Part of a small language model's weights: normalized queries and keys.
Each number is 128 + 24 x the weight over its row's rms, rounded and kept within 0 to 255. Layers, rows and columns count from 0. Numbers have three digits each. The size before them is the row's rms in percent of the matrix's.

# layer 5 attention query, 128x64, rms 0.138, rows 118-127, columns 0-63
113:147120115092118151119117156059133111122097119135115111171098161142131084079143153133104126161118128150128116131156116144132126102107123132156144142164191133085111126135148125115158117120130080
105:115104171140139156126130129142125130160119152046147092131119161126107143126095122155103110130108132095079120149158137118109136122124118164158110166126135167133114121117104142194123157129119107
104:144104138138136103131115104165135134138102120129149060169146091135110108144092159140101087132120168121095106108094125110137125150129133081156115087103139143136146127141127146142116182123154164
120:150151157117114146123133145147083109141119151129070119152125131159107143139094133138140167104103168135096106119138144081125099126050118149098128133111136137126144110141101129167133117161164142
108:147186170098151173103126117162128107132149100125124129122099130111126100150088114146147144144095129122088124094168144119178135127136119116134136134155125093121098144082089161099120111152149117
112:094161168101134166119110137127155143135114075128143137149129121093162128131153086098125108116151131123109099140155139126137167128162132153098111102088149158117090154144108108098084165111150138
109:130125173094109149117114137154121127125149112160108147145093126133137127116125156152178147102099103151094128162123139111152118083092140187143122093087131171143131128095107104114140145166111104
102:115124128101151135131092151126168141189112164156133150159132178126134111142101115118122081119147162130101121105110097124141150123144106138141114143081119119149079170115101126134093124083142109
112:124103147142134129119118115137105126126181143150107152100101142114139139117130078113116135146139112091121159138133136091106177100155123174151069097192144129080121128136141107148135122120100121
105:126118138197166141100119129100155147139111107155157117142127118100133132112161097094113151143174100097143150134124127171123116113135129110166139107105117090153115179139108162134112092093139111
# layer 5 attention key, 128x64, rms 0.144, rows 118-127, columns 0-63
112:126117148136105181126131139109137106111145104119129153110080190136133071100134144116139163131110111149124126150146113165117121130109094157136137138181175108111123118117131141120127105163089083
094:128097137078142147116103149158102122155166131091113120127154133143109149151098122116147106132097141137095126136152153125104135149096122157181117145135143169104137107081142119172141102083162100
094:125087140172127129150120126150100117132108153137104124152122146143077102121108155134140089130090149146113113139075124113113120129116135078151115131095142165131158105093118134170107163156141179
129:156161134101146149101135132162099109121158129102081135116104122140083139129089134159154159125084167130114128133137155094143119134065127138095156144111152134132133108151101115129155098170154139
097:160138196121138189105145114145117149084109115089113121118117100121131124130120129128123149194103166137104109096150136115138133147138102138125105134167121116124105136094118170106125140118171107
113:094139187088122156146139170161169148116087101131144142130127135095147085142131126074122124095131141139092113174121128155128153115145135140116109121095121166128115144145118123095082134119134149
103:126097145150127114137180110144127126135149070120113127140113114092117091117138135137138143086111138137088140121133165128138081108088138176149146137113174172143126161128117103100115162160122158
107:094164145150156111129090166125149163157148122116139142161104143144161096133114124136105110108138140146128124123104129139099155091141104109173149146125125142184096132100093108160093120077130105
103:119098141107111091130122127160098167130146157132114079099128157116106154143082125132126131137111135088099130157149127095158144115097135154158086122166151109065139129142162134131146137100098131
099:114140149204147162125096103116172116133100122115149140141149104099151110115137137089084112106161103074131122103141135149137116120149140137132133118167110128158151144140099145104159107087132115
# layer 5 attention value, 128x64, rms 0.115, rows 96-127, columns 0-63
088:111121149126172159135102135169095116146144112137127166119130117172103088145123137186114151131090118124160091107128121085134127096141136156076152127164128142112114127135132077160130117116157128
076:098084083156158123118131133168116142151143114173136120126151110137107115151110082122097075128162129111155149158097108093088157127139130103116161149134119144134073135136109107116149144144115122
072:144123151127133167153089124133123146113125121127175131108077078135162090119118088106150123124124188142139124105104134121164145115133176124144116092160159135120145131142158099126094126095158135
071:113080113110122088097124133157140188171126152123071167108124133103119126133154098110140117163169169108136163131094137131130130101161125133102160139113117112118121108144122101091115150125138152
083:123098111159121136123144157138135118124129114170158131130139153099110102133140080109157122130148070146111066103134105117182109138108148173105112147133090119120148144151154122116132146101163093
094:137152138139105134114120097140147087129166134093118117087071126137129154093157102167140144150152122118067137104153135097097166125131109140141153160148116138166131170147138109161139109124106131
081:155092136111136175108112148142114166169162135144117142107159120109149083134140075142127113118144126118074132137133099115155113071146118159126132143101146113131103171122143134132112175140113157
079:169110179127129112118131093090119113116141128114143093127124106125193138128136104124147171094115147127131120115129104162108127129137105141126128074179104127144097125175166101103132151158129153
076:139132129155121154115112130164145112128109138149095132116130164146118158117137089133114149182126110141090146098071174103086142107130070086114113129114081137146141126100132151142138121129152148
073:106147143116114130141131125112142116096139126110126154091094126151117122114166152144150146162126132127103144159142119155084150135167130096130120109061157130064152106159134160104129111133075109
071:078135122105154118101121100127166080129123107118122086137176110164126136090171146117126180122148106179164113134108124118123156123143150125079142103108127142160138125116129121164108118116141149
073:157100130157158160105104128114093094136071115128115121125116122159127105104124118184097117126148110101123111160131136100116173131156146168102124166164104116117154160129103087145117112139159137
072:114137198118118083171091146154117080167137103086131137143125060134159151142103125137094137117143124144099139122138158124140129114133125178124123133135147095156143154136103120145117133118143124
060:084178149145078127140121147100088131126145113107112108140136116182141130139187155124137134147178128156112129149115135138142067091127134117139167151108148131142107131103148140104112104137135118
083:166169112090111103085132119112077117140149120117154127137139103152178093147131136163125134115110119125076141192088139148169154120143147136149140119149126097143115130138136102114162118148136120
088:122145113109170144106103142135150094163162114109131141143090120155150082154128106134142121093093147069134169118129145149140114145124101116097127119109137111140075121135131150143107140187092142
072:090080169124131143124173133112127116141140146107155101169110169121166114092074130129146122121114139122165100137110103148134127102097091131139115122159128110142113134137155158139186122136091146
076:150128146098173136142124129159118110094126135075187126110123115151149143117165147139107081110157126175089095144115154120123119107143120151151118138168135067129123143126093143122146138115149139
084:109178102135120128119115141126162139135146132105100152117088143115117145150169170143122095174153133107130158155147116108114146090112141177120118142122120147089142135122150079115152113126166073
078:115124173105138155125120103094174118092114126136145109129116113144130152085084096106124151132113145110175087128143079105143143191130165126111125103104146166153120146115137128161117148118132118
081:100141133114131168130119104151118118138171164157132132108143105127153113133103107129141151111127085109098126150159137097124130153172128131103120153173066142123112131144086128147082152114187127
078:119150148132112134116155075089111117119115156133143090157131156136106137094150151116132118132142107141131078113118150131135115189129158118160144103068100133136165112114123108103109119183148147
081:110168139144110129131111089111107143134142146123157117170114140088133165124138116108125159130157132108170126117124102170138080181121110126133130122137101122188113136124121146078081099154143146
071:138094153073143153130084171142150102104125116130146150153104117157157147106138151156132145130101119088157123143149105103173144098128123129109104188087136154104147106138104134095126136134147124
095:128125116110180102155136162132111124127106115099088122151133093152125113080154141155071106162080157131128150124096109114123150130171149136110133127169124123139111162127105161118158128169142134
070:127139124081143106134126112138160097131164155128060112167129129172145125133146134156136110127154132115102149135132171077148120083119147162141164151103125146120144143142093093128106115150162115
068:135158116138168130149141105139139103134151155116107111135165165127135103139138098125154183086122117126122114112140142146104076136073143158141115140142123125150140074136116146115075105122176152
075:160137085128156097101159098103088140119119118106143111128116126132080113152091158152131103125151126183114111152147134116130134164156140159141080171131126127172122129102130167088142136136113139
074:099153120127141103139109119127142123129142114161140153131112124071146112190123085156127113101130098106136149155136114099146135140136155101124098121122177080090139150167163111109130159121144170
069:112128154111129149139135153147117144142149158113090125138089123084144100126138121168097101158102149112124172088112106092151108071134130089118121148166139097101127154112157135129162105111163135
069:140139162148134090112153106151153117137153150129117119127134115071123154090152130113150128114090167168115116091147100164155118161165120090155122136110108107131133100129150110091185132113138149
078:094128127166166101157132139156109095157137093171125147159136121124124068097112116111173128162130153149146143115129128133099165090159110096128095110107102127122114145099141101159129126092121120
# layer 5 attention output (transposed), 128x64, rms 0.576, rows 96-127, columns 0-63
091:096101093141123125125149119141124151133083142142116095112171116097159145159147094094125111122122107123176182136189103131165113114128126099160088119149123120150159105117136127112094142125143147
067:130122108151119176156124095124084083109120141107124137123126158167175098140123147142113140110109132107130116084128168137145129114118142115112108105159145134113123136133154120171131118191105065
077:133094117131100156132094161104136128184132129113125122151131117148099161151088130168110116128130119143111133120159147116106088172103083141160171164136134146119120089116095156133154087134124099
068:123175152145105162108118112106129107140116118105104097169139093135144101107160173126135135122139132119079116113130095158160105137156151092138175141163131115111103133134140163122162126126113072
077:156127131104128131072155135145107118143159171138086129121090129106142127145066139139148098120102165102154132132178140117110140108132090078145125103121169116139122121144146148158150122102161123
085:085153130132153100161079123126141126127099118179117151160082063122166134132168129086133133097094131133118180120112140146103148146126130129162116101109106131143152123129138150122128122147110152
082:143106111160100108150143158103119092160097184104129144128102144137100142140116154079119128142119145160161146137121125140150142141153129076086135144087105070121109148130132145136147106164130114
079:105126131138166098169118121172140164116125104113109158144121143140090115180108123097150117117073164148141176146142121127146105119107133085101143111170113105165113112112093118117110124134153141
076:096185097138137053129109118124128121113143079132146135167118103135165107117142103147128071099112153123140165152156125119119131104135151110144124165134120145138138113152133097130137133162096156
073:147151135115154133128104156148150125130112150146073141128108088142138171129119086151077120128130115167118132118127129134175140073130174168116127127120093132121118152122076144097140107103136161
072:162154153146113135126125103105112117130100127104136114149112138104100092113072160111103125159113091130118146132115154120084146108130166146181121143143153138168155119103096146112169101165120161
066:152095105102125146110166136109135151122199106127155121149091144166160114176121093101142127090137122123106108126127117112115100167102161071143124106141137157152135122117128121139157140112142100
063:128093083135116131112164121123139145143158147108142080114134079129101096101159127116118136167109121147153134122094122152101099146121112103134158165111137095154159160100141107140160140131139191
069:163116156119130155131104150168117125144137148109106110097111063134097133108079088102072132139139154087136161146104151133152153144126135174129127151123124125140124107162100136143152100139125156
082:175121149156159112157157127149141137141140114121127153182133128103108122126112104076117125101136127099095135091143156126110107176129146174112083130157114112129115142167106102121116072138129146
093:175127100181117093155125157114125145102124172148158106124127130103117153115145097144160117132160117141103113090096148145111148137152156108108081116141088087134088147138147132106146134135101159
072:123092150170179120138090114130136126142170113154109156070125129115139116142135110157117154125093149098126148157135100113130137115146136145086137079121107086142126160146147081132148163135103115
073:126114094147139142087118131113126096088161141112158155116165086185116092107125115123101124098129144147093124152123152110101131137124123117129175111093156124153169116169095134118130133146158164
072:162139079119137147154132125131095143144137099149068137136143095115116137156155115123156149101162140121125095091084097077154113103146136145145152119149147133156131081135114149134099137111155157
072:089095154119135110183063119093105139141088158122132127147111199108130147124129157148115133119105121153150159107130129118088130126164166154153150123124132097129117141101126093115127117121141143
078:090116129146107125156143178130161152125078118125139148154113152121095123152173147125083081099153093141182094092102139144107100155159142103141121112124126143141119121149133118097128138147134106
082:093125152089112112099114136142143148124127120146079164123151160121150135107176164118087163113130141134108139130115143180100174112136123115167139159147155128101122112117138091113128127113079094
077:116134139098121132131134133176125104152103143096122130121113149150081100131127154145159136127117161123065138146070160154107139128135129142166120157106116168129129091122123100129149175117079104
071:152102088150137110111136080086110158095115160153152106139129130144096140125119089132165123151124085130093141115138134116123117113169159124137162160106142120094117135157204128121121136127131153
089:123127149107153143108180125132097101129176102084169116109135134158171138097139094126138140120160092109125153124145162127105127089125125116153136118146092091151139157116108096149121145113161086
075:109142135119109117144114137111116173118106130126123133122180114113131121123192135065132154146125100095143157091113131133092164137174135135131130124131147083112108101152195133137123124129093136
070:119142113112084099106150134147150158112080147108143122117166113113119136146148142126141141160093117097148132152096103127104123140168122161127107139130069157140094103144133160098191155123107134
072:138142126136169159086092081136154133113143130164144155116140149125151124137178145136102133111142101095075151129109102172129112155137127159114100132113139128115112134102143145136144105076139076
071:167095134141098129135099146142144135116125136126105108176108107152103109126132163171155143114095133163104109119141147083171100090128146157110079181112146126127132119106121141157159099127107117
060:125105164151099123158103161137127135136157081113164121112117071129138165121146125129167142100156128113146138147165146101140106097147091137118130158085110123121167115139151111161107142115105080
066:093128145148111106119112099123143166113130116143169149147117118116151104097171168118131090134112130123082118150165152162155118078119077118130162145143151142122117147125163153108088142112122094
077:144134056112115157143127154126123123160187130131120132113105106101119122124111103170107081165143120118123087160165147140161099119101122128100117140132128148169109127104135168114158147148131110
# layer 5 MLP up, 256x64, rms 0.383, rows 0-64, columns 0-63
103:103122123169094102109126113104146147139137113058156163169099105111109164120134174126166135118097114116143144130128116158096088123160136089124127116102156115107134148098119119127163154152108122
117:173152128128135132145118098131106153117119108106158108143151102131141112104123100120090121137139129097124121094134185133134103136106161127076175172102067113133116105119117139132099157165116158
100:149135125151138110156134145129153100143157103099126098150136107146101078137145163113126137112102096109113123128144129107115095128113117173107110151168165128133109122111133206179150134142109092
091:169127118118118103144100109129081140131168126085118128147170109094136180136117093143156137140092137113106131132110133168145130125142116176110179142084140094132132091110117111138147157137097134
084:138171141127113121129101133115095084129122150149150115140148127104127135100139095152128092126055116114142149100090131166135119119152145122120126097112116129119162187189138123106102150117124161
087:151144113145131086138099144102119127075153116115102148155169130102147120131132092078123150152115127137077115122143183090137094135135132137153088149107119146126153171104127134175143122123118143
099:118152104112146131143109149101112125110081140106125160121107132129139095157112101137110165079132095117168108139131156122148116089160122159094155122128104143112148089169119124149193124149124097
097:098128101139120127133136116102154116153104153121097130132111154141104134173156143129106168134134153106174132122166121116082100109165126119111183100099141147132112083177142139145143094131089114
094:146135130155131108144096134110098116137120126152106118121095069162104128122161116112138174104171092174142122116135106133119163130151153114130136093118108134104188137146101132099153075134117108
097:108134117097087064122138146125110115123121123164109135126161153153122129126119108138103165079102181140170106142142127171133093140128105140138154148159150127142091090138154134131127111107112087
102:151109105143112109088117180125088117110128122152129127145114118124149135110110132157146133162176138136213111138124125170130139089140095124128156148140143116162126147115105117163122079136104112
099:116131156165144147124143140140119155087131112107136183110170127136092109077132139146121116101143125092105117148138168128136152130102094132080164145172142137120155121134153145075097145109123111
104:124162102108162110126111081105157099103142170122098147130161152121096132154186123140134136141162113170135109107147148153129101128103159118125128165134164107093133140120125133176117085130107140
117:131127166129103147132094134121098084118137160129108162174111154122162142098167133141143132142124138146094130113126143134118178097174143131095138115084103098085159085119150096125135127156119115
106:100116115143165152129117108110090134162130150131109106113194130124171160105154106140077165107110100097142083128153139115132129118159113156100151138122136117140142157103123160154160141109099113
096:131140107139136128095100144135068150164147112114129147113136114116152120096128130147130150142135105080135089157158105140108144059164126178153145148135123122089141133127125114081109139129128174
100:075180159123119092108112146138093124125095136165125136150121131080122113124135155119102101121154163126148150147114132154124136108083158149119124143154109122100125108140076141167121146093094154
107:139124150171129130133150142112121126089157139149147107137111112136153144097122142077154107141157083099109116122166148138120163109089146165143077159128115126078179148150152130124112126106141151
092:123072116121117161126126198114126142094110123131086123131160157136127162154148071081125117163117087119147136141135134121112088118183116141128143123157119125116139106119134144136121146163153118
082:147137124124104130118121123101066142115121145122131113097155107091166134124165157146158099182126128141182147128077149132118130117131104112106091085098111123128155085102151107140120141140114107
104:126152137140148069125134116133100160127113133113120121143125141153104117102099151146125112074125130099142136117168170161127136141108095112097186142097148108112131095156150154182116112141101156
095:205113092106143130168115105127148131139124146196129124156137116118127143134144108142119111161128136132100102088108155119099102076138072124138120122109113131125143124105163107163144132123139145
093:137123106071138168151116138108099162127084138114125140130090107125119182148132114177105082117131104124153114147146124138134126157098143134130175155118139126074151134101096116144122137126087110
097:096141108161155123126135134139148122133102099140122106147122115132101103129108111123119119158140143085097094160119123186094108110166140157133188144172126152139135114170146174137107136142093099
101:086143123157142145113111151113154117128115140085174134148155129118138141171145129097123147154121144120144103110126090088138093170125186160111154135155102103146164090142114145144137163130129097
115:137151142160070126148103162120085164083155141143135131124102170122129140152137179095120121104145157131103141144114115139099098110118124126100143092140103119133161111183131165136150143130123099
090:130166140145112100124112119119170154125110150146149146146166154127154137144132069112109135096166117152103090087158117108101097132125113135112110114120128160161135175118101142133129171098103087
092:082147115177154115104104100127124101142138180130082134149156150118110148115185146134132084159119146175122148086109147155107137141155102099116153115110129113152152134100150130116120129125139148
109:118156120162124099114143120111134116124100120158096126136165106090116143120154162138163130119104189094175119144136106152138092167102124148073128133108125120123146133139121148154142151090098171
112:135133068153127098115137140096144120086133119083114126117184141091142125088118113162172126163110123136092132129125123144106149133148110168157138152137129159143191116133148135108161140109125122
099:099148090127132104101064170125153121141152160108136120110150127086137146149107132164088086125131154152122168143150181151126111114157163160146148150151118106137118117090116156134126138133123130
090:136132099133125091103117155128086117093130130135137144143094148168121101108104167127134122115126117142172094077135104151163168112114179097123105115160134132144151143132119150111162103180133108
095:137123161081121140159092139162115124096102158128152162166123089136161154096117127148114143167142134107151110099132093174114105160118142091120128124127140095143129081129113105163136090125128153
091:116145123155087135123109106098138126122094103091111115164135126167113101114154107113112103134148110090141155123134158139131100120137100111110183161155121156126081163140148166150104161155164149
091:103173124124122132140080091131127121130161185132153145141075132123110167169161139126134113080080126131148158140130170141117142152110134126114113148088105111118137093119123123123097117147090125
098:088141138108083160116113168128125093154119149177136140117128097129157138136084124160127130153105158123184115139099088175139124152092104144128085141160118116160139112128149118145110139111132117
096:181100092123134083103137161128116120135109111149144136106145105154112142148142149141112140135122114156173135094124104129140115122087129071120112126147186097106162156089112163132159148132117110
122:115107131101171132124096098084100120094124147144135101138137096134129101131150139168106141123165166147129129079170106150118084085140150173118168132150112126132125132149151139129138115080147119
097:114170118096144128103106120113132100157109106105108144190142114130098079134153114115128166181148112111142135117135103146128133085142081124173155147131153101135126124125141161151141104138091111
094:156117117118118096126113095114120120081150154125147131129130158175131143140115165139140105119162100138190143112180090156123116108156125138143115101136136130110084130088165121140136108102118078
110:117114123149145135139112126104125120110110135126099111165157103163188117139179126111134132106181090106128124167132177103109120120096148153142112133130145062130140169133150111123138122098106147
108:103117141127086094141105119087124125104114111087112162124117145098142144132124139141155155112128185105152118144149152134078135123116144140167141126140124142194126116163106150087154161132119092
108:142131115113134116141106124104111111124117144105061091133180157137138165138109102124139152123148095106174146136108144140138085108093142131132130101112106116148155139093137137188181122142105132
089:089137139136127136138083134106118137157137139145099162130101127151121078140112075141145099158100149180109111146146111116119123129144133101069145157152108155116134126145117156113158086108107163
098:108141109140124113147128186072144080140159123091146116133079113190123144135119136091151086103095126127134134100143106110132140127143143144137105158125141098126139117153150142145131140175163134
093:121147131117091121148115103103115067134127127195128143136106159111116160130129132147183131118126144094144083157103113171113118110112100128134169115126156143127147108139138125126148160173161154
104:127108085113081150096123122149148116121097128133111142134117142130128127118139089139149147134119164116144134128164163161079171108152163174143132108148101115158175101126093140075109127140105116
091:121128089149109163114114153155123141149159155162157157132120162148115142115090115096121077150173145146127121122135134115109152095122136142099144081085126144127117179112140122111176092112120146
098:146142058131129118163157133126093127083165157121158156125151159151146114105141171089127133159145142134121133130151116129101139109105124130124112161172101119120121079132180142154108111109123133
109:091164110165122136112118107120153127101118149113165151101116144157099153118109131086127142133165162114127104128188140165076133145164130125131129099147135158108153140168113153115123108131105083
095:146111135101127130119116098139137129120110143155118109130149148121132072139170115138127122069121105113181133085147142099126125102112178149124112116104171100119153078113145147123110107146172163
092:129172138118109138149117150128139106117144116141100137111137046148099112154153106137142181147091098155148092154133114150103126164159084122103135077122135147153123131141111130132158121151132126
089:122124111137118106130139155091135112115164130122102163143173126162134116129122166154160118119111122106117137190102131082123142124122094132100084142140093177136141134102123105163137129171080147
087:121135138140132171143128155125117142135136103110129154122140142107136182130088089106143114153071150095158088107114113135080124086140120135119175128123125134127134170114178101134079115145130142
108:094117097130079112075149153134094129129164154110107132149150113127120156120127117078114134132135167113187129123093123127098148167116127130146112149175143175138145140151121112115123136133119081
089:091162137088136151116089100149117151150141128132112088132126115163133161095121135142139109154121119132116062115098120130105114143165130127150114113136106131197135160148170123159139155137092122
111:112085084129172113144136168103107129108124126148103153113105116118160125129111138163165123103155106159142128101139188134121161116120172143120145169103118147103161145116134135092095137099152116
109:124151107120169155124117123132106164153132123152101174119130150146094109166164072140130124121116120168132107128151135125110107112145171142090113165172157106177081140105119117125115127113115109
090:071161163122149131132116134131136125117141136156123162116124122133143132093138103130122098099088100114152132163114103099120148130170142157116117127130118131083093151159107096196132180137149131
089:122139137100124167102138118101111114138091158175100148176102127135098130173101115129105095094192115141139107170122112140153098146103126121114123138122104141130089134126121137162139182125127146
080:105091134103112149093104143144121148170092135132155156117124118102158112127157131169103171100131139125172129120099146106111086144107159128126113080139148138139131137101123186127151157081122127
090:139128130125105088126118156112137114083096141160109125132150117097112173106117110119113132077143073136141125145157150139171143147072109147135118100126118120161129124170144157109138118173092111
109:127159171108073092108122134118102127129125136110160132164096101136150147123151106114185165090139106167110096133150108146128121120166102123119118095127095144152121137093115108139167161110138117
084:138105082144098133125125150101131103147115107129109158149134108164119139104123143128176108165115132116135109168109137137161182131134133116145125089100157110162149083135166111178127124097095103
094:134128130142136113109118119166094102094154120111161138135169138127112128141131124144098087095079163124150151154105154157105103142107177138143083149129173151124137137124123132114132166162098084
# layer 5 MLP down (transposed), 256x64, rms 0.144, rows 0-64, columns 0-63
104:162126150126128138109154172112093111110106143170138081096093158136128112156099133108101137156114159135128125123123130095105153102147146105121088144094117133160122134138181132140120114188091141
109:140128130126119139124125098147118162162097109124143131153140077126117120110134133108142131172144139088146122103145150094091151131171129119107141104100089114144151084119182187110127106147112169
106:132115137106141130088147108124137106110123131139136094104109151122115124126137144148168124196102139080141138128165141146150154096181145169133143090064138098130146097145118103104134141118114143
097:085131131160105128082157109123140160121134135107144121121124206140140093093112133162112162154119134154106111129125124153125189119114114132101111136112169129143114151112138098119134076147101124
083:131156130100131097104149121101126119100135133111136139110133134115132121142092147100122120146096149128094148144151089137125201123151150118132137128151150058165105136124087184129159157111102131
081:110087095126121170105147067140114084104139091107150129093121117122119150152132150089147158160122107093153162128124118156145125115111143162124139130148112122131106121136124149186139161131095161
108:141125148156143153070178134139125163087108150127129131112114148120133094122142134085132119161102166152095137147138108134149156095126107100069131136092171135134099119136129086120163122139126124
091:138092150085155145123162101134110139088155112160135138139145143114135134082143123120139081106111098150113143128120109125189126131068114134117127159114096124166166119122110173151140158109123122
093:121099142185125125100132100193132105118136105180109110094106101111109135169118116161112151111125110151151104165143149109168132124103135118098153102142119123145112161117140106138129145165099107
108:120134119156155162123092129121112173154122095107121133093146154150123140094145096073144184116118097144097108098085173122160110082148168131107130154128144113149105131139150136129128125136127130
108:145147100101146107113113180103120130148103171181140164163121132110144128112148157080111168136159139101187086092139125146101129109161110116132151110120124106124114128130136104119097114125110143
109:123154148110091132129091126111120131157126140121145133126112129159115090072111150112146129136156171154108158082134141165092145140177141122154127111096096100111158115125150107105133126084174148
114:103161138140107172113122144133133113171163147113132122097082174119106127137089087116096136123151118170113145162141137151114172111137116091105117097129142143110106159118082101123117152136144159
111:120119100144144142149051133123127154130076151115123105161103180120119109120127133120192126150151130159080143130095128117118142126132122106110111133119155116143098140152124158110115154177101125
110:112122100135139123175152116090129105114130084176147156128144134095116139146095116140157169132161158153090119124106097141126128091119172124133116125108113084144169155116132134149092109167106108
079:079161162087149111162097072126148119125138141116124135144111152120125141123141126134144106141128125125146149120091148154140127124123136117080169140100143117132113108104166146145168169138107057
090:119082091147100174146185156122099112137154111089151144133146095129149116124102116136104130148128120108125099139158130109126108095190145115138161127139120097137123129121158137112121121178171102
105:123091144147130169150134137152125162118097141127149128133173151174131152116077099155153147129159137142128115139090126138151085086130139108126087129121121149125129087125128086108107103169124083
091:156114134130105124137106148136125081126081114087094103140164138139129124105145123118114125127129091159138102206103148137145120142127145141128180149137112117129091142111119154122118130111102197
085:138118126127110078145091104125126126141096160090126123127130125100133125122159153055126122094138123154144129182142117141109150139151110121171173120119127110125126142141134173116152126066133159
107:146117139122105104097134142129093128140125172135125149187114148108108091136149132103103149187139133109100118119154172108100159115144116085126132144115102072153090132164143113127110139152148139
097:094112158126140100165106144150104131100163094139202097123167144129138117130072140104147141113095102116145129136135123158150107141134122145132146167091127101124167112108131154129139086132120103
086:119090117107130131141110103070121129136133071112103126168105107121148129158126108137116142132110140125142183111120102114186143158147089133155175126133149108130136161141104149158105125096163138
102:105100145118121107096114113140151133143147104108117121107192146116101160161114121127109156102065107121152092111164137140119130121100098154142161112155158165165140144146097112122133173115131115
098:138114155117110113105100091135119121100134141139120177134112159133123094132139126174129104152136132117120175126141169115156129146137099099099107162134115155085109102129147152136128069088155178
115:155086090126133176154178123141130154124113127124154125130084142139131082161121125152133116123136123140101111141121112141116159106106113110152129076117086123150131165156102078151154147140146084
088:156105106150116155165128166104121141083162130109134123115123105139135117104118112118160087115161120143159137109100150087141140154143116086124100152114183079119138121168111116144174112154132115
084:129139158063162114120085095114154108108107128166096139145149137146140137109129102157139172143122110148100119109136158130163125078100115164111138153136131139123165090137112159090153121107109140
113:074108173088109147113075100126132138113139103115116138130124154147132173089156139115102120160088115140108117121121139140085148140127156133177176138115150125112165139116163129133108124099147141
090:091132144122129177153137148130089131180116131159128122131115108168142157133074110127143119133138141127109145107158116113128072147165140092071117140137127113087114125121122132122114121193117139
095:089123162129090161095115076105160099135098127122094137121123146143116124131128136143106120164120166101197108125125083152115127145128155115143136133141139159112141102134170108120140162164104100
093:120140139115125106083113106114136160155120153147118119185103141147103094116121150147110143138135146152125096135095085176152119064114129104099173114127156126123153140126165148142092137147129099
103:133147139094111158142109113148140105102122112126161152113172100116109165119074137098137129149161092107090145111146117113128138137125118102140149155070131101158131108160108109148143153191136142
089:145134070148096115106129112104150102102134120100127118115116151135122130180118143149147134149119152111123145180131156168132146093122113154136146081143144115136115083147087090180168129120126121
093:117166078094118147137127100103155135142081130111106120137141133135117157136178140158096162143150152104099135101106126176119104144106108141145153104113151098119101132144133164135131143103070154
095:119145108182128169119106134180094138156132087120111134069157111096112144108153127104117131147123121123157181097148148071138119133166143126106115109117160163138111111144110126130112134134121132
091:138165135132121105169104086148147153103106113147144155167136158129143102123117134120133144147135122137100150082091127108092196176159156140123138153118109108099118132114108084087135117126116122
145:104142128139148127115109090135132147178104159139090160142104095102129116149161099127175105167135145097113112101104156135131110125157140110085144174130132103151144159118148102127123113121159076
105:157141146129135114149100156105127131093099128105155146134096128140093125114131115058143130130128173137100106164101131139148138100196141110142134120135123069118129135115164159150141156124128092
081:120117115147122187079143156126139102145157128147109105132130135142129122088105104112144150157140156143088123150123141164123146111090090099126145182091147116128112133160087136143076143139127152
103:132099134138085150096193111095104131143117140166102150146129089110158185148132112107103107161124163117116117128157115107097128102127137120132165105119122084164122149129138145096111154143143140
098:124111146119151134149125117152145177105123146147070181099188152111120123118134126184120108107093140140125148147131118106149132152091112106131132139150142155138100136102160102101116097116110087
112:162144141135112091158172113093113104148152139118098127152093092152102136117155121095107171089183089105096142140088141110170138154113111144122107145134136122157134143130128142133117118134107167
101:168085161133150138140137076137143129115107123127116149101137155103121129155139131088127143110169126144103150151156151124153167124137102092112148078138065118115142121150122099157102113093143154
097:171154096125154099131124151168128104103102116088129105164140057084121118103151147107146147135125136124107108153123122144154168121149080116163179109151118110108118131145127139134125146147113144
099:111135116162156147147134136098167140115157132138087068115114116114131148135113142085122122112100152157064139106138102111159116124174128134130116161121106087160122143143107115141100142134173156
096:142117108114151106106141123149149156105102134152144154164150167106132112128107142143138122084134074159176101163122120113116138116083119117153068109136104157104114136132136145148170094158113131
087:134116139140141109131166121146130116103101095075125147079127127128120092145100138174121133163098099126170162135145144101151099131167144112133095160146154122130118108174083105134103158133145113
106:090148105172107082112116099139107176141169138145076143132143115135129073150127105127117147140155099129133168115118121163186142154099104110131135156109145099126162139111124104113123123125139127
093:170080168106148126138127150123121111127113154124112147087155126110131146123143113129131101126091045150146130149115133079176107131085098111162143130140130136149127137134137121160157113138107156
091:150121129085107112093139109117174138150128099123099091108093124143118107081106123137145132091115150120181127100157117138151174191130113158109116142131115154152127124112160127160159148122136114
096:139123135093103128138103124120131108144097134094115117131122129171096113158153105149122141133153073095200085120164130119142108145093184130115137123148132145125146156123146128167121092142108103
090:131119095087120127140121145089122146169103122119124123138167087123093108152132121156147133197119116079120176151118115137156161092105105162120165139126134112141144133129127119145079125100120148
081:142118137113140110132121126109093092119167170103127117139079154127118089131159145136135150099164115109090140149117127157166112124153131120125131124125132149088086089162078171174132157136134121
106:134115131153120125146125118139149132089117134151107129131069164075085118119130126147139115109107096153172092104141100117137141092144137158096132111113091181152137145144168158166137140110137146
085:130116112113138102111133139131119112127152113098109140090128170122141165132117126118141142141077135081114171130147109137129151143145078144176160119130120130095126139127121085130111149082195167
107:186108129142118139150124137128141125162087156078116123128136104114114110078150107124135108115129145112124123152134118148157114111169139088188173148120122135132074081158121137139148110139109115
122:116135119132115152110110143103147081155172119156156115126131104091128149164084113101126126139155124114139108104106145128159107140100122103146148142047130110157137142131117151127129144110164186
077:117120154129131129098140126145137125142136094136118124134115173111124176176172141096112140071103119134152150103153099086125119132057142117150136149140156143139160123107119140109122128136073151
093:107168135182104158131142129108096093161154116144188089130102125131148104165121127126149133105142150099122111170144115143140127111163145152105130112121129072141116121116095107131081111145124105
084:144089132125165143147154095101148113141121146092130161127099144121129088130146155129135143119116157119144137123147171127085137137176101101066135115143118102138091076138134124158123113101170146
102:113155097165155136126128140122115102158155113122136127129087138100145090165093114138140088172146155084084153119141103140115137143159132110104130122121104129089156141147100131108135138127199112
104:162131127176114119098153125126152143112132143087149112099118141131105135161146080130106130064167125123153087121107128123138134092094161109160109126116168128136118122130168145158170088130132116
099:144176126138144125114110150134153143099126116117152128067120080090124119132105117156139095140107139116180103142106119138173144095102117139108123119155168086163149153142147104121177130112119135
095:183107123120144129126181165160135105138112126121138087137141098111120084090138147156145105168099104182161094131127121118140162129132103160119153119140114131130137104149127105139089113089136106